From a checkpoint of a small transformer trained on Wikipedia.
Size: 9 layers, 6 heads of 32, vocabulary 2048, 4.59M parameters.
Architecture: learned positions, biases.
Each number is 500 + 50 x the weight over its row's rms, rounded and kept within 0 to 999. Layers, rows and columns count from 0. Numbers have three digits each. The size before them is the row's rms in percent of the matrix's.

# layer 4 MLP up, 768x192, rms 0.163, rows 46-62, columns 0-191
091:493509493483426494522559539457499474453527459443413509432498481477526465466503492470558530622505503536463495510457499458494537521545513480555473479627591548519577497524532487495537546461552448466445561450539479502513485507417523476520411435475527465490466479572395594513555559484452554550505398461524434481457446542477516523519442472485527537532500457544382415363469459504528438532468543499578565511574558536470456494436421550451439523538492444436528522519477463520591358507608499504547524474568528514430533502504449428490452426452583545570514483590488565340469539556445488579
096:509438446477514603540506553514467507453464512410499543494478561563403527510460534561569511424514444520430443421451543590479525565462554470424423414549523453484559558519453527461533451507484543538489499440452471474479457471535445510395527387451488425522427514632453418603546403515481593470481493498505605529454505465480578393431468599557463509487510535535450427490517548533478403460464520528516563518567590534458565548460466466522508458540459569540474562499566499511449465551470525514538450474548503440482523481494509569440549540507435560556514450541463475561582522532474391542
094:540538497552494475545525430556451492442530556506494566534571461528541536563621542491414418458537406356394548580532484426483530479583582551501555505529544474441452491567506448484495570494457473477571482553483493483459541546524392488542462456553524498601502506544470585533511526447590442433542471526491505444603479433610533503517560514449459494470458434445501407501488499509460522547510425483430476472483612441543441441533453528491613503511530526492473445485448435518463545469463496447463347574490472548512592503557445530492423519529485454531536435527468538548439542527520488486
096:467445564505501551482494390536592529485558522477340515521472513513469532518486513524589515495561414568484500491426559555540572496458545526524463436561559400506539508573510602571481536430472441447477501527493539486529497502465455545527481590467476513470473521500482535556513504571536482497429426503530471434507554519518634563442495429467558510508527475423550599531483519546502471480424602444578515503496576403552490474474581612498612466486560462492473504484521475408598522541455539524533466539454512463477524502496571462487513482464392516443467416457605572476538455600511583461
124:435510510523502479479577524491502513568501484502572561495529527540542500462479563555412599533446532533479490544459474515496537502520461529464465495510411555462496545450488453580589562470411425498436518523537547396433565598527462544471566465388475559599523442528543493541553384482496562432545536447416538551411558525453429495548474633414519509509499547459460522462431396506599543481483458532520529527567542457512453503548515463478435542516452519460541550581471533415474417439490472537517468514617573498552429474420513497467561502555488502507454473550414522581580554553488431519
087:402530483556462449557491555508458556493506545547423452541527532528494453451563506417450564484400508559486482475526590538493489492462511524479481532461503576531585494569525485518557471513446583470513466543590540500430488482508472499363511425380442444569432437523488588552501483420525453522543558490616434512443499475561516442434515572434469575540554436498453528455496549639534541435485461429533606374580495532438490483460546419338441519526574486469512518486438428462495468512521525486449529534547476478468441509499483456442466529498452516497482546534461531541510494595461490482
103:390430550464470483538513488514527499446380533517422432486479495590346454441451507384457473472512516473565464498423541584555452470440487424483540536448502450495573583532503590477431507517585562383528490510516476574531447564587467455540511481464499435512494403470413436473459560508519539433475507470468540450560470405520517499484503485501545526449550433561513530513484455516432456530462606506502518463514533464557544591480506567473454478430490585507541491536451544503537496564431457573490473430486568521563416516510521541449637501533499549505499424387466528535448493535537551503
096:472580488530525525574556579471455471454565566497477566459531665479474423524541516454467526464459517560568452445528425552508478514482459489466478577423433491514542453464478461584467468443490523515511465555586533442455501444429523414427451508555572565518475548522526500464482502580529451527558434565522514477477452461458552416451429542460490505470386510599501486502522516493492467569541557534437470529498560572428465478430492528485436470550525481458504594492466471511463568478543617448499465478493636612470494548590475457604468456543549583406510427576499457409508462488487521518
117:521455457468542487481510480470521523582568484586528534450489489544526485570570511486489548477473546508502580441538550473465505578505392572549447483544454565564420583481526507534584517469627476457474454403497427595389526486546451468456428452482601550545465529511550454544565590486412532508539412456518481531561448545509439385430495518417522430514544365493462565508425455423465503538480434400580410454495421480461516505525489585444484537543504526546477590500455466521461516427557500465512476440518498519540510473542547477413519521517512545482526491531421511514468463465469611469
109:454560461538471573665515577503513391528464443567449447481547557454529494399632496412503520445432569476607508470394443482524522481532453432500456564559456472565370563465530478477551519544514500528519502459450475513460366519497505521561497575574576507566507546520522430523419494492480532533535519527488597498543485507374461509531492464604506469480531555491410550578545552485543536515506486494502532566496553478594494534599514510466422497491530474452505498468461512571515505488588430431515523525517521535570470472553519476433536455423526459499486407494516532501474460492470506394
088:520506436470508555544525549522489560513530477511452553553525443546434542515359506492505463517531537557489531427452442572443541506528458478526523518432485452509486494504589530522485554511445504495407558522473441539569596506431495513512414484471524538556480527455513450466399481465547487501547418434453525454493569533564516456532506564416527495567455469477538526596532462544444412443416507527506598477440452537642473504501548447399482518589488443420493570556358578510506453412548453507493525447487504405517450438526474510470445485526538587423432427522390491394434469508524489470
091:522514417438457535506539425485457546610558539510475557534413432540499522400434399549473455600478488515455521496517495484591429549483507544402538530512619528517455546432511471536522514531498484460549519509394478524455460452480497469544529569506481506611458473482534366468485529439486505479495535512419514548511511478535560519559499427527567470531501545522591440431584527535425396534646569538525438470483523474435538473533578503567423451489431592538449562502480450591515446503479411545551415496475472517557499426509503427476472476488493496470449533486590428502548503445445476438
088:440462479558492477494448439468556424504535483522441546587462501617400531547481577531532528518502401470390451602473523488413455452529564444485471500526522465476580445603468484435519503566477538535545376509552497491512469468501372522515460508408458480554462439442470503535507496471534547524469496429557495479433471349513550535544461500396429556497428490510496575522571512528537525544547530566391503541482487535519427505538525546451502523463488480505470473638517567513437565538502457572479589536545527452468523556506539474527507570455484505498569552559484469500534389534612546495
111:490461574507408499555553492563478469445453443541518448573524565539430448445552556559450471614547577545505512491511490476430465410448563514463512517470481437497505514463495483658461469529419507491456589545537571562440640491594498515498520520507489514491452509506487500432532527497441489471473470495516496501457439489628507501496557391630531514383477552473464470568542496483510493519494515504519559464476473384548465447535509458555535594599496458430431469509422449557500577516463423494500532375543535461472463544497410581544553451557482517478544426485481487429485498538492498428
106:479377538535507420563500433527456470470472554521469440538505493484390545593448437446419482488414546471495448511454511454409513580461480484562490541486510482398398453438455559426439447579552408463472541607436487440520603496414585524475487422552427473462430548495523506468519521548421614588499611497485550445515437479427537593411482514505493544500530422559491498514504480553477417419478454531513550555542547490490386485498530490481530468536491490436551540503434514456558488535440474513388457461492481461470491537532444546447446471502469529586504458477436453509509504543496500498
095:460397506558578562423495486405482468628506434453575501460455445569573516479516451552492541503522431502462514443409526572532637468550476570583553512481438475464509521533506560508522567540577462576529455356481480558429505474499557502447515546455452418528506482507419454532583496460465526491567484412497486485477511639557499487487510497477517428488502420478419532460462517410533474520504449556526414504486431517389495527520574524544447501426429452480522505559532502440598543463529514523545582516547495503508509466467520461541480518497504512494402581410508524523497503600436440431
103:479572574470490458550429553454522537434587502607578548540514504549537476452430544515557501494468526476457561476466489546524501608571497602511469501526459563452514391499527473536500459566531505497561469444481457579507467482492467469527451427467423531476573479523544511540533470511503523512488476574579601467431490540538419521460539462453500487605522458484529446554498465467557479544534403528543476485454523434413453472461494455593455548433453418404483535553463653527590444489500532499436496538509489590437453448417413495560544602348463495468489503462509477547489511468503504403
# layer 4 MLP down (transposed), 768x192, rms 0.153, rows 46-62, columns 0-191
092:517488551486568527525454427442547531496540491496516414451478549524475501489457518517545469479430495477596498478527377557519433453523501477485530512526524514335494483460475508546542365547506474538550488463523518578505558429466483539507513474571510583399483537529513481560463443486513461497475444545484553546438627463484509315462503490464478579487498581549534523562527447521405379421495565584498526521543536524535453557375416563528561455497587485426469579535558461468472473469488514559516506442458534464467502480600542583540490432498550492451516511548518521560489528567515497412
097:483429507553535451559403417486542505562538490519401424471460468540407422478373574555478519440458470447482520532491513447518472525406537577554454541421506533432471426564442518497542513492554481552517450453502512444537537482499604545505341519581478436514526526512549541546605541551462487506476521476509458460510554505454491486518466392519514491525493503546562545523596464454477576597485450411499462499516471476543441439428543513468524607495485519519477524404386555481544490486396488575482484618475465563472502525519504459528379540521480502533561519541507522441512445445506502398
092:460416474491523470535441470527543525500546468455523500597505481493508554562442400497457433504466516537449626448394464524471543515438530523487500507448521561477488416483425420500483519564494467528502590526526509489399556514551461574494516601499475498412545475587504423395508433411481492495424482460363529565504521482490561448504445453489534471481485514537490506537628560511464518464510410481418562553444529440551450476521438526531504513456475474469443574424572411545500532491491573504588576471510564606432467508589463465547428364548500577465510475492524500570514520502562469507
106:488509491453558527546541487530410558497568531530515505374527587586523477474507438526414429539546445511534427478450505450537407480451446484515430344490490558511540533515495533528500464401488558502460517456573436450542447484573520544541419516542537525500588565454436484596521504514517614558505554391565529542522562529510566435537490540465488497542492572451483470472497537451367586515456495521574562593480456501479434511409463578474486476436461578482388555518453511464462515434508499459503466468565436507521476495463478442523539471477549573518451500417584543546545475436564550481
087:529594550457458532401408423505503424541511456484514472494502503533494483492464506485570482520483486457479566517562511522468481489515453452480414444497578463566545476493577498486503464587455538484455600372523507486496557553506535484589499496545531493449459556396505516501497612498477585583483476568496502537616480434487517535443543458529631390469522469544444496538582549501506535630529534448505455550534479531538510544421573545480537487539510534456520509485443475581545465557444543434591440418483442511455575470517425499535516467450526544422674505476550573480446528453455514440
095:535512528448547535539420510447464510542541588468542497414497486498550505439501482542483525485499487432394449542528468544447477424385416453490523548389511429430407496510524461488518515505404463582537410519492528526496478597467391472542508443387545493453556467484539515508474523453497502595456442475552452504475462505502474479497546431544486425521526470498437490516533541601533522511479509430529436465433507500512535538544488422454483608560557437586474583437429483485521502550526553493502480436434519456469438583344535433512478402465463499520495561563543454540523518492439400377
097:510485532501518482513547495559530522538546410512489411571495406570572488445564442521548479549561516544464531507534401524462503598440509498554499522478439548460433492484450551447473487482516464459397491467535509463495496442500543574492601530518500526407550598468565431464435477490549502487538534485534591475413556520561504471534499489460445500628555550500594461437471602457519520559472355543521524527491476515453527486473497423549553518546444479446458463619484482432407555440504468445490474465518498526435521407475563560448401509500433444607464541466445575542539544438489505610
098:490446503493424452553489512566610532553545493469577502549484476528513533420412530456480518471471429440518508458515549670511437415493470496489497494454486511591547585508581471536447528450551520498571486428628584509453486403465477549590496443516542436552599534523445446512562482451497518510524500454442565515495550516508438427582552489533411538507495535548550540432456549456381480529591532478452465590534535500491463556477607527537567509466452536474455521528553457467467469509466470534508488539449438454550498470536381509448519572530497532576458511515441441576602585492513439481
121:517540509451562415468428527494494539497497457524593528564460465500587432513434566487402469518524498479564472514573476415438478486467492499442390554513497506446526540536406508528554442462548512515574583413508411550557423490517579656458492498524525467435452455485441555424499468464574551471483554547573465508479513440492505518532467437578543497484489621531532478553562546588598463484440448592586598574510445528498593490470490463480484484478515463518385517509464451545530447473507462524533560480567543506365497513557461538487475504522519417492584471495553536456545477506541537581
098:539503486507543492472521581380459540523511539486509493495493561538541490499456381517466568511516516520524617394537392525572557549550461576477566534389500570556426441516485522539436528462471415571524469428346477503484492536499530526517444533532484583414412479493502524585516533602422525438529462499506431488489486633423492540543504524460522412446374524450598527482459548545553472571467549518513544611476533486484565553479582533519578541497485523543565494551442463560518494486456612507467510505478526422503484469461441471479554470489548567511548560504472497545509514503477553514
095:511545556486466477420488495532508477454435449489490495493498510569548456524457549560503410555587493511450577623572470530414517479420470504502512537599516469546621482425431567474564568459646500531527489439565609513465556503517478410445464543497550477437397459571485421433367430436493539475507551603495499495444535502532525417483557504449567519565529508445576539564456486523530515524610507534477487478517421534424521477482575519510513458537485576500487515511543495466545557531500506544540420456490498586460456477596539520478534523499528528535454453500444569438388539503484506427
102:478422442519442436484510584500490482438500448530518536506492474519444536525495551399388559512510514562530437492502546572426472479425455573541430485431413552481440494543531501413552541461517553431520578445531524427555484540507565551532503484497525522412525481420551563537631519477491492506476419487562537517481593534562522575507469543583496527456464470494456484495516432455444565454478533555497513514540482473423540553460485601443443460548534514554376367502566401469417517548507493475537459463556515488567528529489470604452436558459439595567455399548548500477511507575489502572
092:536520495441562479406493433493465491544487497471541434494537483530478457587456454482555538439506481419542533522550494584468496528478528537522445494438435601535447546502477472477437517529482478490542504481433437525484508546554488508488414543450462419536457490514449426634469508538538517462481462481514441500500448439596490514449498527516581457545551497507438418478445427515480472458471430506430607495586460432409452523469568520464511498587471574543478467589576459493417559656418565592532462505388527556522425438491550587565544520579538460474502527494545538580570515406552557532
104:482479538514444546464452400498435487475482429522550602446485573567463413500579556485551397541449478445487516495640523519567476534459464576575497425604478514473468475490583459515431454464499515451453577513544497509574475540480470421479548528505492462465564590480482525475540489534395558466472443505459549542476502531368512457405520504598526495483460530491459472468449461410527521397470566471488462496480478417479528645509445505627441513491510548507570528484502477536485497520418505581479475446513484500516410504559423512610510568508522480448499508512509618485435494482524483407
107:503410530456583480496547540503500429512503543435566456465407455468489519520520438471415581499413517535570523539500469540473548553473572573536449591521483519489511491570486504546588494516557484434437522482576445566560496519517540528471483449541426528471518401554434508528467494412500594483517486542520511524479637477533459522548562515527472484514550398516472480504523476473458438470541478445603511488423439450500499530454465545492593443439490551521499557463488401496419571431520522627468488606533584491466498525628544392373476479574493474542499605452531553447554500511453524518
101:510382414436528413496400373461569511489551512545498510490532558500461507533481468487450513425500441552513461486604533479457429452402575538551504605516487446565469419560436490519431477516482502516412479465521497484504549452460410527558517536467533498475480425456528499435439519504617539492503568492535616471436530526440572426504458448525455477504414521487603510474580477515566490487443582455501439532470469543539523501522470546494469558548566436456530560520498570524537419401462467555496516460492513586497517486575481518492449534495558542458570546343575585429478454495533502472
102:513498509513464464492526407489516474567408518577378509496491505440556513527590488450420490476515457505480445557543420465485485497559424372471524530489477629412508471511532527463565441407484516551416480478521506499436450402541473523542579569539503522537567498510596461448491415556480563515495568453503488516526525464383550486583472449514490462493461527481483482457477541427460515467488499486430528533576524518535482526496426608500483542389527470486474477375471450450520533564510481530477432550585528405450447498587482611466500416478569492606547538482444574519524418555434516487